config.toml
d_mlp = 2560
vocab_size = 16384
bias = "all"
init = "trunc"
init_std_o = 0.0261
schedule = "wsd"
decay_fraction = 1.0
Each number is 128 + 32 x the weight over its row's rms, rounded and kept within 0 to 255. Layers, rows and columns count from 0. Numbers have three digits each. The size before them is the row's rms in percent of the matrix's.

# q: layer 7 attention query, 960x640, rms 0.021, rows 347-371, columns 128-255
# k: layer 7 attention key, 960x640, rms 0.021, rows 347-370, columns 128-255
q347 087:119151100128098163136163145114193178068157106103169093133105124107109172082201082143171155126122193155121183109141130165122156141097071130118140153111117109142072144145126126108140102173102131180101153149145127156149136082133094170126199157130090116121139098095095068142126132101106141153123112154105153152102133128093119112119063175136089111096184145122144076149147114102125150114119
k347 088:091121102077123128131110136110141108066144116167123098150127133142079132103174086128166057134114144131138169138148135164156099123143124101129087093129182067163117109216143097153143118164161105160031098128084093088170159089154138157096176207153140179170138133088140103105092108136079165074144127150147158146108122146144109065112102213151063129114169129086098061167127078122108177118128
q348 100:145113126093178120125125119076135140179101078155144176139124125109084158119087113126077118164108184097137102088112138110105151169096108219091141121105106163132148120113077169133054128138168061160115099069129117103135095136083144183132118065145147120100118179104083115113132151161151105107121113173128088124123144139116166100160148139127081114084144132131087144105150039158141146178121
k348 101:199103134152120174157078129069175141158132089145172136117106136082153098146096101136065136174152169155196120097135169118120176181131149205093108119122084142123175125071096134102086159166127125152114125134135117133152087124140131121145083088074136071105077118125054147098138146112162078153101126153123135059083142116174150175103111124134111156087098095144090152144083102137139123188096
q349 085:131114085079083145130082116078110105097102125151124152121098171180163151114133128109116095081134081133121114130119069115132128122098112103125118138089136128079132117158141155082184155146116124069148103150137150208166098121151160139094169152184134134084144080088113130087112095112148079095094125084149170124126148129120107190104114099146125128152076113103151108163163113064173157124171
k349 088:102127114166158108156089151108118159135095067085100208135144118122101144203126119093170160135131083164132088095103126152149115135086131064149161164092068131097064112186140175084117097089116130075165180140153141172168085132075216106121126146134113155081140141125098174141090121154179085105099123084111144157146115103173125113186126134126134080150145125149142181136170114093090127115126
q350 094:117109155172094129146049125108156116163188137132131125085094124092204199092136175064092119128183125183099120116155116109179139107099137104139135114124168076118113141136101201110140145105165063077108164142135146052142157126087094102150111115134064068096146114169072209073176148108077095144112104100147146092119091094114083131169117164123154159080125128152159152151104127067137068118141
k350 097:109130155167130136104073136107150103112137155155142132100166115182123173144140136047111112131225115153080127101119083192162189126182123182136157131140111087144065132113157157167166114087086175092184127152119091116187144089153085119167119101151105120106099040135098089138182122153105062182119100125109140143132121124140106123112088148142127174075144113087148175117104112155096123095135
q351 094:146183091107155105107153069127115117137133153114082081162125107174144107113129121203134180168100078125164130190126165132126109125128117167051181109065060153096181078115142100117123089087094140219102168119188128140058107187114179165136154094070175078159125176035097110189108091094098126109140136159150140192043116155103087125123165147126143146199156121159091108075111142193092112167131
k351 098:114197078141090126177094087196057064178151160179159148133147142144120111123148131150145166133108136182103185131154134130163122185182074140148152151094153168133123110121195134118106159105130137178107096191129130106112197101126098091105118185150165132137098134121104113156125110102157180125160101133102142105099131146140140189097129080102160073216159119097144142140125167163130098157135
q352 096:150140143111160143108159135094098085168205064117135166112135102100120160115144103139119179084100172113169118132135135085139138134095132201079187047126129125138164126118077146116078118051084141084121130122140169100157126128139109104109115130117136137159118131182073104181125137189157099089143160157167083139103146170107160098129080226112111125119141122169144110079131142142058088124131
k352 100:151111160138091131120087151130171055191148138151148160122143100121174159140162101130128125087174116070195161135195078145194103140133101178088128121174171159158103148082165120120116212143137197103119092132106123069154209105134081110105094166127118138092085153181117107090128099149115134158162141155130119081124091143093143185077115149072152153134183128130208173098155137055130120092160
q353 096:133143183116135132122131148211145152116160162181136185115156079166078148137139131174211151142057104115176113097150114118114128153145164129138157150154152083147178154125113120179156084079150170116051117115127152145078141144163059157105108170116101115152123118143109096178179124118127172139116185091087075126131155184111091073083113178118077102138135146105167108121129158168108142171129
k353 095:132176165107060171128158124161180128099163133181158123136180065115199112185120121128129164178110127103200150085110123038128095145109141115162111138177150083123112136110102052146096096144146168125075153137155155175148164108173055140073141205113132112122134127174094163140150080096075095130119102114115103167126103114122123186108111159102157110173124141125135072110147151102177117180118
q354 088:159174160145124134127104170174116084129139117149138101149126094110164164159167109156178151147157117096104147144127143142092059091098151136167164106134089111155182193102121119129103116088183113101144149129126146133155161144116102151089139186083081134192106111163063126184158138158146159149176136129110118137127116081115134073166147138140137105116160170149171184134107160170078052150128
k354 089:103169130125113167087111129144112090099122142095074085159111115092190140142177106150108104082125174022120147107158147130126131104099152136140082115148104136202157113102149083150149111172145141143068110107140096082118135176120058155135101183162130151158139114146185140112112103130110161124176154150146117155136137125096132150118153159119113167105132176101142085111138131145127120086162
q355 084:097157115127139124126153098154186091163115098116121052166151133151164121110151124119112103151174173180113135113108139178131119125120129177204122099107148117136183109165161155097088178116137146200115145192170128134160148131127108184126233107116083128183063101115091127142163089125121115125142144131162167145134134149093120103146152138157138167058130099129102070169128170129147109119170
k355 086:098156126139201142110179069152147090077090124126053103172095162139153110136159107165126133095124173087095135095175119193135112127151076123155067087096156103151149117148206092157127163119101166165105115147102101084123154109095106177120172153144099137196135067080151127143147102174148183130097142119168155140147153149130141080089155135150132138104132094098095043122148113187128148088115
q356 093:141147118169101152206101158177066181119113153110156142166113083127150136114173047092117131074132055100113122149105077175178152143155102162149141090127076187144119119120178130138162075183121075151166166118142056072153140102112096122115080170098128135093128150138151084127149130144122112146149134120095120081131094090123150076119151187077143104173147141110134161122166118148151102117160
k356 094:097162104110118151177097143152062138072129129138175105151153103174148173068156082097122175108119114153127098116122153132137106066102194150144127106104132192142201126163105135159130084178088099145133148145152098132091104151123148144090130134098188112102090149092186127096152160079157123106118182093109112156149061107118121097127117126172117091173076112115155150106129126151115080155178
q357 088:094170130120146178107118110128117121128180108081051135098135154131132049165106102091071109071116086098108130111117124090194185128111123090106081157151122117081098084124127077156143142165139121107106103109140138095146096121162186089140119103195159097096134142129148127115155133138150078101158150127141110092092124136139146138111117091121167151201098135128106119094138080111215094124160
k357 090:167120116153114143144159119155119157136198101132147165103168088092125098158106111105106101136124106133113114121112140125132133092134143130116192181127129170078138111102087155137127165149149101082142112117149227131079114107103157066094094105161141127077134163166122152081161120163148035094117100078148129090140116152109123122103112118146166116112121164141126164111139110091137113156112
q358 101:143162172137131126152090166128154139090099160130137160113124107121160148120126076071134107085084151122100122107139144119076128111137064074079150115098102132076113113063151100068098153161163125093106109075184111160116131089129110043129125161166111126088142152155157098157173132147143105126141041128136142091119071175159131123124160093142127154181178127116156159129121117049165130168165
k358 102:106140157124172124097087157122153076136197075122132172152146084118125150133106106088212087125097066081098083109155129101030142098123175117055105151149092146094132150112126106184099119142136120113116140105145176138036088155117121138081127124113114131080149152164169090134111128146121127096109126146113112091060110130158077109116142117166081159084181113104164134078152071104128093184132
q359 089:157106152083189093112150115161147098182160072111205148171077119110094119093167161190123141154143143102192111128126124142125104096108180169169161102151100200172163175138110133093082092109100134127089107120084128094139115110062119182127114110113079174173091182142100110139136123120141137192152118181085067167165106152142133053161159160099123090081173159125135168106113158186106115174066
k359 090:140131153095107135127086134099145066150174105119139077148063108159200130137183172175087190120196158061178171138157118098180142128104147137112124135138120146159140085104144087126062158179110137129111112134146076116126147098176144118113120102124095134167131121136128103120112130097133138173173139178138067128135134113139213098095121161141109119174110137144111132139091188109163178102114
q360 092:146126125145104156150107196148192145138150138167151125127131131142132132134167159160172160160158178143127163164151132132113111134125160075136121196144114144112101185105105166089153117120127126140149160126124136125145157169093135132101097104140104124120130149131076112091156148117161123179178099120107104098110087050135103142155095148110161099104131148119194180069098174157112157147109
k360 094:077117090120109174175112120127132123082176121146100089111148146161119166122180176145096100123192144057113110145148086136147165117151147115143069099124110120153168077174092162167189087125141117166118113154113106101097153179154118176127108129194111098195129113112165151120104134176119149126121151150157111164140129133078140119105101214160132171121124160092129109102118124182132154088157
q361 092:078106147123136114144119118102164066148151072150123088085108038103123176120142135140187146103137128181165147132115122116155117166137104144078178153148151130124154120103114179118093112065116104068130066122121111130151098138142061156142136100104125134159113154169118115175209131157084144049117131178150119196166160123082133147169111069162071088103167078122132193148154120097102154121123
k361 099:110100109131126101127097108099150111154074076075104112145116074130142135090138164137131075097122162109108183119125117159163202140117136126126167110165132086160132130067134153114120152106120172095134115128110136103208167123183084123109147099137135142146147114154135122184169163148128170072163162176100163102101171164120197166136111146103079090153137070141119146143077138093127117174168
q362 095:147093173124133104140164093180143110127141062157136160152104091063152163133195138124157104110175095109146094096159125066149068104135166142071092114137131142126131173106149120115142168130149162082125150127146211118170141132162133099104123088086094119158125124155213107154079161121151181165134129115157094140156106115100126088178154099117149115136191123140197207102170162193033108100122
k362 099:112124171107127110164165072144134086147068139120089127168129137134188118134195123148093077076172115033143085121173102078165159150080171107082079103125140096153104142082142150133097163183124155114120155137129113102130137136206180139095132120112073162152112188124217117088092153103135173155103150169144095136146106127087106134109114167121205074164104136141217147114140159146127118082148
q363 095:159115169066175071101103140183080139129132060129168049225159164064186064131157168136138097155120136123121105122130091113080062148104189104151125142197137124160140103112130092106144103182085155202140120131130170109120155096139173208181151185113137153142109136124184133130073171147105189156190178153115139123149175120090138078175082131085226100141160150111125144151124132167079110074077
k363 094:127140129098153096120143148077102118102043138131124092207138178107215098079134162151125130149116178140121105163135152098075138113059172071121110146165121101195148119157104106152083123170133107187124171117201126158116133101128187134148120111138123149119073100123184117107082203087085144162146076108118111113167123044065122154178093124124177076146105102158133110154108162143162131059129
q364 094:146151174123155126138104116103130130155119050099153142137103176117160156138094099125159089164140165065100086108127118104122095121116142184068129095154164169101147164120126173072149135174126157135104175119137115141116130147140129162167146100148140095072110178086123097138094137147140113108134067133135098146120080135118176081181151191147099135087094097175085109134185133146081079156177
k364 094:152196182130131152110107133054116126185124130130186136081149165149190171162065082130081122165173190142130108065120150096151070145129086176061130149169125117096091141112130155127110147168106181121146162136109119159117111118158160086099126160186103138108110168142067105087119095161069140122116086098151067086131119114165174120181127103106127107193133085120137141179161139086152043150146
q365 090:124135166150156087098126129114164118126170192124065122113126176172185091140117172097115072117108099158116087145162109139146096082083137023123114101117121068132144127135154099105156162148125123115144130119176126127131149136108160058090108104163143060131152102108139116143107123159105104085141163102165102061131141159145081140166100094095104177168153141102125128173165098065129088113134
k365 094:109149180122168129111160177154178160161169156106166129110166168130173141165122120078153141121137132136127108173121103133149110121113113100179157178135085155083120094122107195108137089133138159163178110092113122107126132122095089028099092138188129102112132173148122140120144130124133102113067154106092119070115119127106103134201123067105127133153139154152134182137182137106128075139134
q366 088:094090158116184068136154131139156139131147065103136081147146124164144075069156164072081120128177033146129117150123083132137162172114153131102132115106118142141121107159112128156152142156148135150141142117180163142129133098113130131125138151144136088100152138127199077188091137072085053155101145157103178085184149115116137079154095155141090147141180100190119099099162102125135147107171
k366 089:126061142069169124114192082076160189078167115105213119102166178129147139063106138075145181096179089193101094132158127122154124104104174080094142141135123123120141131182070135195138123113119081143170101109153129140156149132168152094101173100091143083097141159137165107153124137149104148129092094114176157159167120101099103124139108115129121078146072144142127173132163133114126147082135
q367 095:086146156127187094101111047089141117174131080104094122104142190102138160160108108163046080150162106137165067129140099150092127142078119178153122105114088112094128115135068125134124145118047096088131135157136086106171115141098147115101153068122103101106137168139175125151099145126090107134111133131128160091169128155098169079172141199153076177078117069158080080176114114145096108082110
k367 095:085141136150203111140091078088166098185138075149106146070138156158155126185124070148098046107123110170150148168162119113102130130136099118143098133119114109117034173160147167128145186083075110101199086164097094131144129144115117086130164091102103135127167137151156106144106098138094152151096103151099142122194183111096194128164135148140096086123118167156139152153142117145131169083136
q368 092:140112133177077128169138127116124112131097101171153121138086086120065190161147099141145122130173145150135159097139138136109063098116118126117166111122109151162182184129064145111122112124105126118148185124083131158131119151159104126109144115108092135142120162178057124097173109149118168102157131132097116156138116122106140117156112140135090130092166138129152184108151207146091093172126
k368 094:092156148118124168139152152123152083111111129181117116131099190143083144111169128117106111123149164061118146115142146155177170105125116160171101117131140093184149118122131113147141071183114146137089151150100068118142147134184077164128125149157146140203137153118128119123160127167165140133107199195138097131157161148102154144100144167138109145105141129076137132092094159150137115147102
q369 093:118136062102105136103120135115149131124118133117139115118158154150165108123113143111105132110134056161109141144117125154116192091139157090180132145141106091138089084150135168118185107117102140095171124151111121119118113103130089131127096170144152118077156085133134122080104094157083063169096121100103202125138155119138108133139056163144145104112066185100141037119138044110136110052135
k369 093:156106080109131111119109131145124202057114130112129134141175121105132159110053116111126207160091148177102127119104105137124130124147140093200146171168084122127143133178115179124138088110090110075164127128168183116164126091088178138198149107138133098054148097149093108112161100154096129166058142079063135178119173113153106115180116124158119106102076132093116080109144091092147146127123
q370 089:134145178090072115128134160074136111136123104157102195118117133113170156152102167094100134113107055144101166135118145078115155119148100139090164137171155101122107093162120156113169121157178124006156144144137144096170114181171127072148158130165191074113201137120151094141179138136120121142155135070099091087106096123075096160123039062097122091190129137137113179139108123076142126150109
k370 094:158067133106111099140164091158113127139090086158139140095137139122130157167100150102149179147180062120129126135135129105125173164112087141140167166205117075093113093130104188100170138082098107043161138155092173120106132142123147114132086077136166102097149206142203102143140154148138100106128130056025097092150084132123159134124063133089141128105123116114170206148141102112115073188114
q371 089:180117090147075168144166162076100110074120143059143094110172157176154107107142098093102128129107103138067158119146105156132100137124119095130168125159149146119078080112149151146149089134108152153172145142099124113116167109159067183100127160096162121139141107117166132086139121150104174114136132130096172168167147033108093217136128114140169165163142154099102125132110138089154097115154